{"activation": "squared_relu", "norm": "rmsnorm", "attn_scale": 0.177, "extras": ["value embeddings", "hashed n-gram embeddings", "capped logits"], "init_std_down": 0.0, "lr_head": 0.00576, "decay_fraction": 0.631, "final_lr_fraction": 0.0, "doc_mask": true, "train_tokens": 116400000, "steps": 7105}
Each number is 500 + 25 x the weight over its row's rms, rounded and kept within 0 to 999. Layers, rows and columns count from 0. Numbers have three digits each. The size before them is the row's rms in percent of the matrix's.

# layer 12 attention output (transposed), 192x96, rms 0.201, rows 26-31,58-63,89-95,121-127,153-159,185-191, columns 0-47
091:490534484528523491476494513491518504504495524520481484477463471519478474482472502474521546509508469537506537515492534479481480504536514524505529
099:506541457515495529551511502503493540528467511519447543537504511499519463491466509486517509488472518525465486523448459506503520505515516468496468
102:494483497480485567487509481502522507526524495525515534509521518497523490543448528503492485504509506474525535536554503440500472518478487532515514
084:507498463550533497475541546494468491492447471486502503504530495530479505505462523499491516541509454504475500503503468516560496477494468496473528
089:483504475559517530494518472513513513498515485493469475489511414479456525500509491524529526508496516526506523497499481522530479429482511497500506
094:506471519537517515537479529535479472505558503483496501471520524486552497472524514486492508499512544477492488456526516471499501547520509525523478
101:473475516505490503494513487474482488512501479541500515543500509497501471454484506514494521494490501522499486529522461546490539507469489491524491
115:503486522526517510534507511535475502491529447502488519494511491514443505509462524488478498524508550505518498457517471467525474560510492508521451
101:527465472505471457510523502516480457507540518534435530516467532510499471541489468520475525477443524518519504541495477516525521545477544524506507
096:476529488485533561512453489494489502526490526481531500482525505504490527530448528475541530525510534500524454486484516477493513499476478504487502
083:489514508494461481484514490507496493525456515544484537530493438489494474478514478488510483480494506494520527499499491476535561457441503509549485
105:489507533488514519501500478442520448477514513510516493485492490503519522502512492482514514484430532528497483521467482473451519502500528493509492
106:497517508521510452493514507484475526501454503449505529478505531523493494443466448509517517502510543524500491520500527482510502474499488455463492
101:478482522455506504526460503500513490537495458482508509533472521509489492517483513506486551537496477518517474521497486502497470518485519468466516
115:549491481513496480490479474482496528488475498463495531489526504494509510482512509521543499499495498520470508468474495545504501477504495497483526
098:513507486449511506491517518486545504507501483484496526512510471546476477494467531474452488538543538479514528477543556490510463499484496524449519
100:514513476553501457490460483509458506505505482521478504493477464484465521475473486482508513513539484505503508541527506505545481459467491484512473
087:509502480492481496487504513503544471496488485467549514459516476490515477484533477494533494469538493511499519471476532511489487453485481504507513
100:471478542498508491485486535522467472503529492509490474512515534501489516463519494492462467493507508521498495466508487500496473511522497511443480
099:455478464514475525505464473490484522495542483518492499498528490518474500532501491499467431523451494478541516486502480536474477478494541462521491
106:485503461508510493529481506489522493510486486506468495461552498540530472482511543483505468480458504477527516493525427472484502440508507509542468
099:520504494533528522501457499568450537512492528479515495502496493492504513502474502499489526515521503483504489482480529498522502526451454499495478
097:489527512510489507525500440501498489505552491506515474517506506489482556478510515448479533459503472539474483509514481494487500511470528532491529
091:478525526507461512501519502516498522537519486496472523514509438538520507519468504498504499505487507544548512552465483521504501516496527516500503
094:501504523496492497541520507538550500525486473499516519516466511468468525483482428510542503521474492504466516508532496507529515472483509468489479
099:501490435499484514499480437462508514509498521488480499480528470527479490545480469487525513522460502494512465540436523521518508508466524488478496
114:484503522488543514499436482503495469501484508498519515512506479514494510476460450484466484495510491489495515441505517500497483490513505487500563
096:491472503490521526463520483474504521503518556517492489536515517536505529490474537456497492467482469507537474540538452515508524487500486517491560
114:504524512515503483481432504485495481503464481492527495469486477498547510500495479525503454497505475497504517430491460521538529498484514496486512
104:518503523490492517505485473492465541469488539524533513491516508525475519514513538476469487486531480485472527496515542481525498510444493517501488
095:499464510494542536458489520513467467514495514502459521504467498507468499489424477469474510514499501494490489447521531507532528494516475457499494
108:511527490519521486480552525481514528518525478543459505497494504447561536460532486509505492482503514547487495479472495530539507506453506510480495
120:462460506514543480491474513465491512503547526518535464480536480527527517476513522491460482508498457496548461491540495542523491474545553495504527
109:482487493488491533479527509501509456510522514513500513517429472492472487486511509474520544513512515560488510502475521482515531535484489497478511
128:479505497524502485481515540474484511508489470475518479460524482515505513491522529486519556498527519483453505481508516570496508491494491512488501
111:531520491512427504509484502504444475477494533485487503500483492517507450482512519471479482480520507502517501508500495438471488522510446514538503
114:498525496491551479484475520533472477552464511528456495515511507478487486553514482502523508518462489490479470498488469560452464473478487503481500
104:449493492505458486489510488492529501539523501537498489513475492470532493486508530457471509507475543532531526486513494512499525561500525525496484
094:457500491495517489499484520475465474498470494533486474475489505518466480538464452482509458499480438495495473526519528487519473500525461464485558
101:514497485514475504482543456472507505512522489565471490488502496513460490558464464520518478495471512489476514520512472524448526505498493504455465
# layer 12 attention value, 32x96, rms 0.234, rows 26-31, columns 0-47
099:537481515497482530489483487513488491488511503521501495522528523510533496530481479514496482500491519502475488472498516546505473492539479493479526
108:476551507496463553500540514477472488467465496487521543536482537530456492497489473482508497485495509492467468526514551479502519497487534512521525
100:489513535482483452511471509466490510531486461496467511526467507469516493474492516487519542505488483512482419485501475530494539462499491486512474
106:529486512474487482463479474561505504514472509482476453493497528455513470496535510484466468486479578514473485527511535539489497536478503526498510
096:479501477488479477487482553521482536477506527484500457506525508524506506508492543481500477540514477503483522506522523506482474535503541468525462
106:519528507489478514494503518483564511511486488491449540503471490509514470554470496492495554532529490506468498522545473521440515536526519497458534
# layer 12 MLP up, 384x96, rms 0.262, rows 0-117, columns 0-47
098:471435484487518527486491501516471479455505458499491510492519479531457528498490506496501470519549466492506502490477481501511523484490482504499511
113:501458484509482481497500461528506498504469478538499469557489500507489480503471503537535477506520457495518439522474513503462520522463483525479506
100:526515488499473484522493489512472535479446498525491485517472496499497512510463511548547517490494509498508478497483505456512493520491507510518494
101:476526497532499474525513530540457484526497478508436503460468500495464488514532475543488513513531542480499512497495521525519504493444472502483495
097:514503545503527469475500521460456491481487493469526516512484527499491541532464474545463497526459519488488511498488502501506500515523533534481486
100:518473499528543475483521492507474496503515505539509529503464440494482522482488494464477509514508514483464514512493487545475474464531472518561473
096:491521539450507505494550518503471470506466518566534521493502500500504538512486500501473474487493479475513521509486504476507485525487471469502454
114:452499514524451531512525508493478481506450488499527493487514511522509514515553523487518504522536441466529483484502547485510540462480492505490524
096:464518483497468492474453500514484506506504526518508520529443551516497499483517502470510481495498431512538480481483518523509492484553527460508501
086:471479473521506502505501531492513498529485498529477479491519476522487526479464515468514492471493513519539528440470473516496490492494528533559529
057:512539496494481455495479485513471498488531475474505498543488542492492486540527495499533533484500514482531544518517476492539526495488514524486490
117:555489539507452492475544496507501487489445443492496493497465515502489499492483485468526512503458488478535493519473496489533535514561539515528427
078:563515494508552493487503495519437486524523505507540529522474534518507494514470510509492486497504477484526523471502490536489493495469536528516453
091:459549466518497505505448481506523472472457507498500497513494462493500502520511567510539466549482508508530484476493509544536482477470477464521506
101:473535501534454486479456464499482461516450523502518514490493425489429496468473525497510457523507522469523455503526515492507486508501477526486529
130:490469522515551476503474491489474481505502539507567513538458545499466500524532477516514499540539501532487504498502534474542515508504503513495464
106:568538518502531479494513516476493490483523475497509517501543517486442500512516520507514442480517548469505497515536510495540496447505515499504514
107:502468528468500484436493484527522518472525561476484491515527496517502529467510545473485485504452477504529508476481510506511469517537540513474524
051:546514470534479480484467524483485475509500488474498524489487546522480517479516528503510502496484531467505501479529487537540517544488477496482474
072:468481520526470489548502545511545491505492495479504517489526499494539455495516462532519514501482522519486467507528500477480465495522524458532493
092:472540500505474512492531517510483484534506492510490519479528540505495517444483524484536499471523523505507465447493485516521509475468469500545476
102:513519524488457506501474458554488478506481522525518506532503450433505503525515503510500477495501502535504508487480494456549517500446499493504495
111:477514488496539456473503503533474510549473491504467539544486527504495533506527480493519477497522484484486552505484532517508488512481459504473457
114:522505539476557516479506502520441472499531493511488523480542480486536480496491532481495516504500467474475480548528521499507526512526532493510467
092:494501490532507508482539516522490492462504489491478530522518524548493484496539520508481541445523496470476514519496506486530473519519528480514524
049:435471491507505545511495520456494509474531484506497490520510536522508474460482501547463436511529469511508534514525518509520505512522470499525498
120:506460421483469440439463536495499497467530535467515522465489505485484534488491506515479503507490464494503468510501521481481491501503509511473494
108:480498480489459484491457508470518459489491501494511488511519503494487491525463468507468511512492510525532535509518510481517527499508528512482527
095:503538488542498489487468490470481475506458480511509514451503516491458491514514491477527498517511520474522532496496486499540504474515459494484495
094:523508507506491479498546494488526515488537540498493483469460498528490548497526521516526539480461519477532524502477520504475562510499462490485537
081:513502559515527498482543494527502491502514541514499514467505474500477520485478504518480493499505469481490539457510517490467512506488516498540506
088:497472484473557520492505491493452478477500475502469530531524522504495460478532479512492474516514546497508484478519527498471506528544515503470467
098:524498545497528454457486487476492467463490487489467502539497482489501526500513512526488542507458458526495512485489506525461472533516523500510478
088:525517517472507484466485491514460466508499482532512548529495507469509528501490480522498493502468502537492499522553473489510480466490494521502464
096:482494498507510517477503483510438502467497495487512460495457515444495517506507493503473459493542486530500523517505500498526513489494474501540516
107:466535510470505487513509453494476529553528495504501473478513514501493530513473541491531519442461495488485510505502492469468504491473486514528479
127:478521475469505491482544483472532481512491511571481543491533507473503479544469516483468434509516471509496570499486464506537456472519497510486485
089:511534476468503486508489539516491530514470559531484522463525534495503525505487493505500511512455532527493505525571467483496471489468524479534528
120:514511520515445486520554516510491467512503463529500500484475483479450498507500494498512494556478513515519513494473532464493496519486465487509482
104:492506486512503504555474512524493554484496512505482500460504530475489513519499486507531455526469537499500498480541494468512513471507499434425498
096:522513524469509464457538513494451544497529533505510527497544559498518485473488492448484479465462483466485481494508506512513499496491507524482492
087:503515534490453517485473476510513478496470488539461529517532523482516513488530484507518505518474480498512542497519528491527510495506500518537507
016:510472505532510506492477459481487485560504430545509493507537450490474500504505514479483490476539495473514519499447519455521547521479508520492493
090:498535480502508508500503510495448518510469543562504517486557470518523517477491506542481529522468497475501551473477511500510466521480462526475500
080:497468525542537492523491512527459460503528478435487523482502489483470546465518519485508491452503472496480486524504524520453480513508485534505495
076:500472522502503499467522514519513466524511530518476467537462498513471502451485473533520507527504452503496556505547488502531467503498519472514478
120:529465523561527485517494474523511497487504494489462498482481504531465459484493493501509499511488524486498494449512445503493476498519443526514550
134:504450529509517517481507483510504491523482487517505526523485462489495457480509487453473510514493504478518524443510526505538471501506486452462470
115:504496532471459519489439499507499500531525508502520540512541503491481484447520552534499513483495514480473526466523522485523499518520437516487509
111:503508485481477497511500506515485512536506536544475496505467513510491502502482507519519493514507480456512521453426492533511490499463458513496453
142:513496466511484500455501483504455495502482504487477491466483524535489498484492503514527538536470458453473499494525516518501513483509525492516510
110:541480494515500471490511492521514452513486540493513520533477535470505536517500509490468503471519506525519492469515507526489518533485540544525485
090:548508530486498500538519531476511502507503500473471501506518501506482548511495510521481431541467483524449476514516487473488514522485529492459486
092:486555508451500518457469481532485502520501484457452474534488494509498497520466528491515537504498492523476497526460497462518480517498510546509525
102:477526494507508464550476506458496528479514522513529483489524483492476501513536523512501426455509531507538493537518495500515496477532474481540492
091:541463492571490471508506488475525477527533481485531488499512498512465533510486498469476528520526521485486463522528505496537487461484505492535483
067:513533519532477513548522514496543499516519493506499470438487517498460516511476516537511481495471455527522487509498472491522475506489505509511492
084:492500531510508459509477472529511476547490478486505492473503449532467471496464504489550449513546520509515501498525498536510501502501502497514508
094:537509520511521458541521480497472485484566481479544563488489512493488504488479474464484490510535473521525531497532522522496509514490542457477511
101:472501460523487483505447478508492472502521487542504494483500471523467491525512502467538450482502548529525460487460518522476479510512514518511537
123:481536498502507495477529513490509485527533485500477481501495514462510504507468495532485484474453521473527475490509513472538466420509514503549516
115:504489474511458471513525526474476506514484487503505468519501471503516522486437509472508522544493512501456506486517546517518479473524516509552489
123:483524495531495513532482501451495511484502469508523451491487518477520500510505505470486496539509500467408510491457470515507493495522487463494505
100:499469513477537525516497511491495511502443511522509509492495477531502497468482481496491491527526521485484468521507486526489486519514541545568494
096:483485506540526519542526543523518536470520475497502530432461485514477517488522433474495504484520499508458471515492493510479489483519486467528476
072:493514505522439448518499507523474508499459460536473541502471482497507513534451544509525550490487501515478486506499492488530486506445514482529516
103:493512523502490520516487529484457479507517455517473529481485458534503483478517502500470497490529495510495445524502518494487517527505520480509495
105:507535478493507509525513478488489467465541511504500478478537504494473489541480510522479445493485495551501505520493482517474515469457523486482528
116:467510471512517536518484437496482508493546498557467480559476509513492488521523468487520452491517457511502521479487521477500487490499465509480536
098:483540533484504463507506511457543489467498529554519496479494494480495478483510520502513550513523488493525512468454470508480524476523460469494451
079:503488493504503473495530538501469490528500515526468523514519491513549529467489532480486518497482508477492552470506548524505461519498492500469452
111:515488454499486484486523514475540480537486530540514532472502520505500445529519557463499470488540495526514513473515478482526456510481491475521491
091:525496452523498468525523493494480473513499512526502477518517514480516491544510532509528522563479444457473499458485490522521541514519489501481520
074:460517491527527500505481497492476482464484504509500517472469498513490515519452528537563493475489483479535496528488499477562509481554499469503528
087:526553538509500494474516508506512493503495514471533502459488526510466507480505491516534472459491479461514506495525501480445448519456517478447468
116:488464518490489464509484463484503456499492430519493488497533474470473536485500514476499463516496468438483514525527514485534486511496525503471502
136:516504537499531510487498502522487536543518463512535537493508520512482538455459552461465524503488511523472503504503494478541461497447475467492467
119:490512507573533508457536491496479468514488443519487466473523533528453503510514490480535467535529500529480511528506492525500467534509548555511502
048:499518510457542524509526491508475492451451483462535522477560495491520483497496490496516482527555540494498500494505534506486474516483526481544520
108:477514497529528473505487494488441510504519489532521471523519468536478511502483504484527451479491493493498563505507463488515532462487544467522561
084:461504539537524524480541524519504500541504524513501505530510524490476496523544486517524534498502505533493486536475512428548515499490475494519455
096:514450490509480478529479487494486522575498479518554493475471517506461466535510444492486488469528565489502519477493521539550506501479495505474460
114:563555487538519518472471509533473502495510464483483477492465484516477537499457468528483503488513544494546465476491482521510499461446518508496500
120:521482467501463498480480519452509523489454492468490530475511494489513540573508515484513533552519473472500471507521504505532470502483503483487493
065:503503559532512489516485472488476494488505477510502455510500459497522513490477523478535510481483513458500538488493481531516505505537497537477523
102:481512520472483492544448499469494555500518473491471441486559473482465516511488498517516490498472483530464503510496516553503457518531529513488531
106:472524475519511499538468481480521478531500499557524467504488492503496504515478513518501522483530518487485508470484509508546490534492509489511504
098:490546471491499517486495489501523535489549519498525521494454438491495537507477516555512508490487493509554517517531521530488492486488543464479521
121:508505484504479488482511497516483512502514506530489505496504508531489509558486516521523472458499545487487539506497520469478487477495550517485532
104:493494513505474509512498479517529498497498460506500478500502479519536531503413503520516454465463440471480474504516477532531561521493509504533493
051:516474495469526514528458514542492517492501500543487474492501485483506489532498501509487491498473532514510486486479494483517457529467512481515523
114:489489500527528451546489495512475487496458527548522492482473472445489507501479546509522496536513510499473488501483534513496502468495461454496493
113:456507498498505495510506493509543496525514541504477473468535487527461514529533545494492507485453512429509514470502532477532459493493500514553463
093:554484499489490490513539491545496450508531508488495484508523514472487508506476491502548498496544444491484478500523539444531486542519490534524471
100:533505546463530490515501479503520463497512503522535472495534475531503566549523497540519473499506530503461487479534520489523505485487488500504542
100:521528493497474477483521544514469511493490511451496497481480508490493522431480515499491500477541539455479500507497492489519493515492520514523512
103:506545502455463504516554529553493454510482503505540488525488519515490501513482525489505452511476501466529521478448476544522500505492476453452488
114:499559512517485504484508505449477472475484527517488502548518517429487506483512540497495507552505500518548503505536460478502538485464557538536509
062:583515491520503521529495503502481489532480493525497470493536512521487503553490547488525533498537469498486524522457511491517514504524518566508513
105:491515532533513488504499463502495479483520513502512552485486482453466513449451496506474478528509513473541498533559538525492461488502505508513472
093:492502529508424472507487501526513496492478490508514493483508552515501498552498544551532513467459469480533528503486501493563521491511492529474492
078:483531485510490500474494511485485477514497486517509444501486529497495491526527498513487483486449495502461471510529501461507510498482529475467475
104:478479494524474501498475455520499550500482519524494510478491516468529493498487512443493462523492453502530476496498511478458491501514520549558510
104:483569491504507496485515546510484476499498468509460480520502488491470477517506476466537491524509501486475503491546470490499503566516473512439523
035:505486527490497508526469531536513493461557518532487523463540506517545535493510535527549503464484504501497510459475524519464511474489542486526465
114:463507508488484516441470477542495504561482498516472453557527499513500518466550523485533483509498516478545520498480507505491523540466498472485487
117:452526483555500521536476462509477524473517462486489490494479489457481529551525510535490515482492526511499530521444459476533516514482531495499501
108:513525472521506485512489495554576497472534522507499503500513497496497486491532490430483494504457525467493499556527519467501539516493500487542499
110:501473528529492511492471490508496486537504505528458496468508504510502507515474490483499510520471517488502489489551545484520440494502521458512508
092:474544555480499476526473502475462540518488484483515468506450519489501520504496516531540530500491516523487505500504512501488526514511463444531528
127:491525538515542492507491467514506484488522520461543517459500508486486506520466504541472479496513533444502488489499514484505534479500500523497494
114:487504514523478479473509485513473499521532527454484529513523478465460540501476487487533496484517481491447477479518524513541534526489478512532494
117:491493472517545541535514502491509538516498521471492504508519511511513544511487497497483482463524503485512500448515527500544484513524506532488506
101:487506488490509519501519498540421505527531463510506511487517557520485481488489496526443490502494493516499503497521479491519515521491503478490515
123:490530519471509514465499523481510501523481491487493458520513492522480514476501504529468569492499476510534506497507498521530548504464499457511543
118:508508511519489536487509491536484490495480489487448483521528539484494521534488467482487510489480495515524519501468463516494492491537518500506543
115:554526501492497539506497422501476513541482475482510462508507544486522494499488513449473497556503508508481525501547503503511492491459515508493506
072:491469505484530477508561489541467499525487478535520438457472469491478483490484516494501523536563541510518539516462491503488509520484519521504528
# layer 12 MLP down (transposed), 384x96, rms 0.0763, rows 0-117, columns 0-47
098:521475487496487506481477520501506497486487507458479486461461515497503523504444518483480475552497549490501480493486523471535521459470506527486485
113:504478508502463466539517499489537498487473481554501484583499481497514488507483493511522470456500469498507464526500522530486499510479473521485501
104:507516500463520494525496481449449505460485523506529504548504455492511481483471505476550493496516464484509466496503505466488505497504452475523484
103:525543520529491479504492507529488498474567483498452530484506495513511466522537496496508520501492521471496474522497516536520463479520524517473499
101:505484513506534443523521495458522482472501522473516516515493529504532539536499474512491531516490507498466477471478504530483504512520527475520537
100:478495486502457547512538477494535517477460494511506508538494528487460494524529477487488469500495519482486518470484514505485471546481449479485495
097:487539512473462510495513472512501461491481531541574476477523488489541510503465489497512479509493477456493525476472508483503511523485489456546514
116:494481515511503545528514537508473535465507475502482476524503511483488515460502509457532499465520481493492450491492501454535524467503508515504496
090:525518538500479489477491518509467513482518526520563486526509490567496491477507498459548509557445508481507474517475505528483482539475514482496519
080:493538493490532545525493461508500471468512496517494531507500491483458482504499488495478455484495512501479509515526543472494521526483461491474432
053:510528480487476498499496515518518502491502485447473502506500536502524493491470458475505536505487502454548534531484501514469501481495532496490512
105:513511520516474518473513524476484512517533464462531484477523499521540521513494500487520504491466523489512499511486499505502511505512555508582486
073:483531533496518530488470482519534514493520485453509482540520505513557481458517519508496498499498516454496525500488478471547488505511536495565509
087:457486502503516508423460487531495468477486484496469539504469479525489485511519502527520462490507500499480509493517472529438458508510528494515455
095:500544472493483487506480479504474485496512456477483528502487512492514508490475541481496508543506429433489467526500483541517479524520484511524551
156:523455478485499488505539506498474498499508546475506492541469513485509440498494473511490535533499476513528546524497520458539519555511483502516464
106:491508493501501507488505556529486446487528516500461475456523504529496477486462535495541473528517534483527452533517468496506507525505474492535492
099:502463492470532482476505503500500502477505476490495470529488530482475521518518490513468476524482504513505536513483532472476454497506498507467527
054:552505492496471490517474533487455482535487470455513501493465566517513522475480471494483477513488506524512472521500473561501524489522464511478511
070:493502467491541490471518474517500491528487531557494546543482509511469520487487542489488444564485500517503515493494504489506502542523488501516466
094:470505458486468499516528543505491493435480470470463473530538507463540495507464501482473499508471496529508501493482534543527517507500489508530525
110:524483523507452499512457449546491471500502492508543524470539454487531478511483499503491525479512508473493518540442532487505540488465487521474487
110:434526548475494464454478512545486480505472474484467532510495502511483547470502503502508502520533507495511509494492524500524482503499475499495496
112:466467492525459505531525499473552497513487491486488459505478534575406532500501498489503490509465502478482490489487491516534497460498474495505478
100:512498541516471522504496566531450474491497508464534490521527523493518539484488501515485517475538527501520474496453495500499521508509487440526530
044:500489510509502471511495501529505505507467499493503515466466508479506486502492536446434465510495510509511496458498488493469529469524502450508524
129:504457443523462468501513532482472465468528513463485498474481499463534506491496489497495533494522459494555452522469506468503513498500491496500503
115:541497442479503489477511479462498445493443495450473545524495501514496459536493478445454512491512473547505493529496480465504506510512505504504501
091:479505500526512508446497530520446484489488483511484517489503509512497533500501497489481523527449509506525492502516479490522484505577536451505528
096:497485501487515459508520529511487500510473472484475503488472510565532486551567481491501557459538523467511474524486511519480565527494489516467483
080:515522497538474499478534521532534517437477483512545486471495462471522454462519494501510511519508466470501518536504483478490501506491460476558484
088:469504474504523480494478470495504501477496460456499470480462522483477508520478535495500530535493513498509516497502449506539544516474479471514523
099:507524514493536491523463466454491495447451508538530500498496531512485486506503475550525512473471469516498531503483484513513478530523465511499501
092:537523466504498487509479516489498510505447476534506472505499477476516514483488505510504497500462542528439456443539450514493500481542469519475519
094:529505478517534543487508477478494487495470503472503513474498495506534504469504520501488472501515528502447477477519527495492526485525511506557519
116:514479486495509503523502509491478507475461520499512514488484493458480486527509531472524509505583484478505511528502473502476519526445475546512505
124:470524524477440495507503478494539500521510539545486522472540517481500512509475482495504441486553480472536551540505434496502511496507490541502495
086:522542531519527500501472517515483506528524538456468496472523485499495519486482528508504514544549481553490485540495504483475477506490504471534530
116:515520537505488502515528549512483506522515481526494470487536497486504493511453473482465499530517525481505516469486515493471531515465456486477473
122:529481507479503526581525517469478497503510472533510468486473537473528498518531514503513497494481521502514484476511492472514509517484488456487481
085:475518505512484540500469498522487458520466512490511478484488510491485504517510523441509500502466463452512515528485469516477499483489514509576460
081:499513484488494480500514481499500475554514468504534500549485510501466490510458543486502452471482475558492501510461500506493514493493496507545482
016:572474504500524520491509460525459519519513486535496506527498485507517543485519494575510527508505504482490478478537536521523489511496510507474501
093:551502491525490498511484502480494480455525565490492510497483465473554502493526469511514533482515479518503500501435500500513468505502504474512535
082:492496465500497505527472546483489475523511542511505474529477519495476480480411456456485465501531478505496489496514480525499513496483480490489524
074:501456548491465447469510479470515469489529529474511506469490515512508473520471510505498504556471509543493505497536495528493468457478534497527532
135:520474525516469484490513488537510523490488488463467481506461511569539480501469481501476492513499504580450529490496508479460459477499470521484523
156:474471509476533522473497542490481477517474508461528456499475456480531448490493488472486504514522493506510481477532524527491513506529501486478461
124:481509532496473515491472493527507481522549493495506497464561468488505462498509488514484512501502483494509500531503513528480481555501484485481472
101:527510497480487514512487492503473508476554493479487471534460483500550456478446497497506501505505466489493478461455471537515511484470527494524495
142:531479507514516459460474535497512497491493496499518498482487486542463482509499497491499526502529515453548478491532537517501504524502479506451519
106:549478492524469452468498478470553505528492511509490468492516563514530508513518463512512498494541463524557524498479483533462517479476498496499502
080:518467509453504481487513473506514485546514520506455465519489479535502491451522534519479512569497491485448473556490504470502509497490512489464496
094:507543529452453486485479497531514491496504512472518479476464522538522480514478494459454530540518497525486475554469503462495466483524491528498523
101:519483506492512506476491527517509470526502487510467445520477482541495483492479491495481529510526491505498528486505485454494461500490504512486509
083:498510489507505521483499535502507499521517548441451488511525497521485514497515514493444461500527548459538508462481486510477519524489464506523497
067:484463511482491489509493505512521498493516525497503484516474499494479472496519461552499464523483499517551478554500515492504524499490498465457528
089:505515528474477452478502480466506477505469507498446468544511450503511482517473539482506489481512508502478520443525503469523507545526514513559497
099:500507525512510480546519500528517529457460504470512465479481520480517466518485491475520497495539468525499534443499540499465489495497491472482536
095:497506474512468518512481537490443494526505476506539495467512501515564474509461484448520533501488545511467498474503493493524487496501525497537507
135:508506483484487463509516475510519488486517508465512483543474528456531483522489511537460486462504511482526508535504499454553493463498477508498515
101:492483527488496473499510490530468485458529468491519468488528485509473458510502472493502521471498550520518478525527495510498509529525471506556498
122:491498488493509500556489471496495485518504521464506476486462491526515485513527469470521503493495545475500538480488449504539455499506492520451449
113:507450527489504509540491489499520496503452517554509478478499506507554483514510517503494474519549518533487502476483489505475470521529528543529473
088:485483506538477509521505509516506458504491481519527490522481529492462551506503446521467537545488549482505480557479493506498508497518451501488471
073:506531522499456472495476524522487539512464455485503547465483473505536558504484495493469534497460506531513479518507493489447489500469473498477487
098:483478505473468473481491538477498498510496493521492513509484483491482523495492487465485525499533480568485471470456474515472473557547466499475460
099:483507507467542534488508502498474509494525542487478489473542486491577506487473499501466512533480512482514519474495497483495486519520516480539521
107:540506508496497505525493519477498528539549523489505452475534458487531489497510512434473473514512514509537522448459515487506505487490540496545522
104:460555546515524491480510524493488460507488484495481497461489537509522451471507487475533500506478444511520523511462491496495538481507510430493479
066:473522474460479486567495454507476507463487481484529475493470472479454509536482499496504506509486488534514494516494493517508489451456485493495538
110:494443485488491510455473507510508461543544557487495527469514495446485448490495495463514506520504531507519498514532516499479493506495469461491518
086:472509495496491534501499541507509479540451489512489493500506513480442504511506451515476525491504483507447493506438496489468520525558502489533462
071:449538528534507477463515541475505501488468510476501481491459544519493474496499468497526485475453487465479517542498495504525489492558541444539531
083:508529500508501508446481525469525500474473483521503509504477536501523485529537472524493487517551450505525523451467479473482489491497496515488469
109:499480516514487488483491483482542444525488509468447453512554520542506492460493476480437484505446516449447486493510517528521505531493479507523493
131:501468510466507535495533490503513493564474483490465500459488498454486540475470512484490488554508502469498514509480511483494467545473464505454494
114:502473491524521460480548478494521521531488472494492508479529545488517481522485493486485471509503510561498527515449525515491481514477548484449481
051:535500504487509511532515443512528483469479497496506513478494491531506470499497496497506488531504501499555488478470509486460482459490535514522517
105:527485469487506469471466493469496498510499530461500469461484505520559496509522481476497493481497509491432496539478503455518487507494470465554550
080:536471509533515470506481476521518513537517487460523499511500501472495485486538517477462464510472505519502474528468444466517470527493523485469447
094:566460490463460469520509491531489521484507468532514480514490535493528472491533485494439504515512554498495512511504534541497491514498514501464494
102:533542509490552536485505503518511499533515552462488506478506530498547507501472442508461465517537513486522491463510519525493520494480529478488478
122:511499530480452492488487488482481511546531488495507534485506480503531543527522505495533510532476466482482527470518513508486498524466503477498480
061:503465484470521459514525512495521479530454512528493497476518518509515524505482440506501516510498526486531498491494465470527501486506488504478485
098:461512501521501507417521519510480461506488514541542493543477496484483499485494503496488529514511535492520498460454526470509496485459464476470490
115:478510500456523463525480491485451475486487498527441504516533509473488491528479518501498480464512511474523509504486457479479477526554505524493515
096:464514467484507510552523472486510489492506544469517500525451477483565512510511479531516484494487490521505541533525527505505472503527514461526526
116:528510480494464497478491484523515496500439494484481472512488487505486487550485518469456515460530493461511501482500547513445514535530473483486523
104:492500588519464492477513490536500484496489463480494469540469474512510503479476480534457527492479498496516457470483507545487476520486466498551475
051:514510489477510484491518492494510539552507510511500509512501527530508488492496496439466508499501463519523447481491452524542523443484481504465500
109:458511494535484526497545489482456537453501495520487524500520503516514515474476512539502473532515502475507538477501504481514510526480475480522520
116:482467526501511514475498517524478472522499453532489506519467518497553480498440543514499510484509491546540487483518499508473532512525503494484507
097:520494482498463487496504540499553535485524469489520525490524502491549482509489506517522485489484525525497521521463464494530475495498510509492504
103:513486515536514549528495520512517504512540479521557482474489499518529501540524500512482505455524485475501484513504544478504515489516497514508513
100:449492464479470469430524483508510467504525478459505485497495533485500498492488541475477471533505516528514507499549474487505464485453482530532531
110:524509502471445493568519500512481502516499514513505457543494470466547500491452499506451515533489534502534463455487492549487485504482528466458485
129:505524475485518503486530505453466500494464555467517499525482520477544481489471509504497544504541519513526533504497480535490552525502486503490490
057:510515499477495481448484520539536500494501483511492471539510537447500485478531479456460501508468443501509549504473514513520492505548487504441473
107:499500499553489533491497451546513532515495531487473508476469479506474490477493528484466455519469519497536507522527547497486473506473510508512519
097:492507480453487483485536536512451462512500482482515473496523502515542480524508491482543499490470472480530500496519511501509522460508486535473526
075:523530515518526480458523492502511471486510493477499533487455509502462486529492501466449492515457506483520506565518529471533529511499478517511494
101:478502491510481497467498521514487556537554454476502494482504497484562511480476478440487511523485511494530512483493468488474512519500502488569496
109:529552501506508487526493517512495480513508487466468501501483501471502476505527486491490506526505488473522494458513474528486494522497516530488527
032:486495502489515492531464489488478481540486501509535455472406456480492480471466502482449474500509482515537510502518507537509515516525499455534511
112:482473495521478514462523438479534493521512484512492498522510504492544521484511536505498487490526531488535518504459540487464452540493508513480492
118:467517478517507526475525472491502490484503496487510481471509501462512521516487531493486494496504524508506474501515506517538484494558495504503487
101:514455527499506526508451495535500486533496495449515471506495491514568567534511467504507477505536525493510520533523490495496524537475470533530486
101:506511515502508499490478476487507519476513488533525476526505482488458519462517468532477488514526547502545509494491502502490502498496521510506467
098:490496548495504492529487507465473524520512494500466514511438507513541528509458466466486510492516547474485503533505495521471555480517483465474500
125:489502529521497517518514471536517476487506509453485480515509501479512520542446487522476503513507528493481470509481564476516552464508464497483481
122:460467476497444487479522497522483458525492518487499521523536534475533513542503449484502518475513517508488486470510499483485498576476457483527498
122:471517496500485552501543527489547503483480491488479463519509472503509459526500456495525505454481512502508523511487500493483494534478508472483504
094:453542490465518486501491455498524544448451518496497462483459485517522500514493533471512474500506509472480508472472522524487506511527496466555509
128:522455524507507503505479511443492478534520501486510484527497488454538484451487522516448528507504502566546491490466503514505514526496506488506492
117:515490497521527468510513480547517466534480494466492483520501512499520480493490517477513479504488498508478501478504471509460503472541506499464512
124:518490506487497526513439446511470495498513532498536502534497572465548478504500492483513546541511541505464536468538533486475508513474520447500515
069:470525506479511453485508504531512535479547519516487481512524469526562488506505509467518503531478559545498532503524495524502511533483521519482503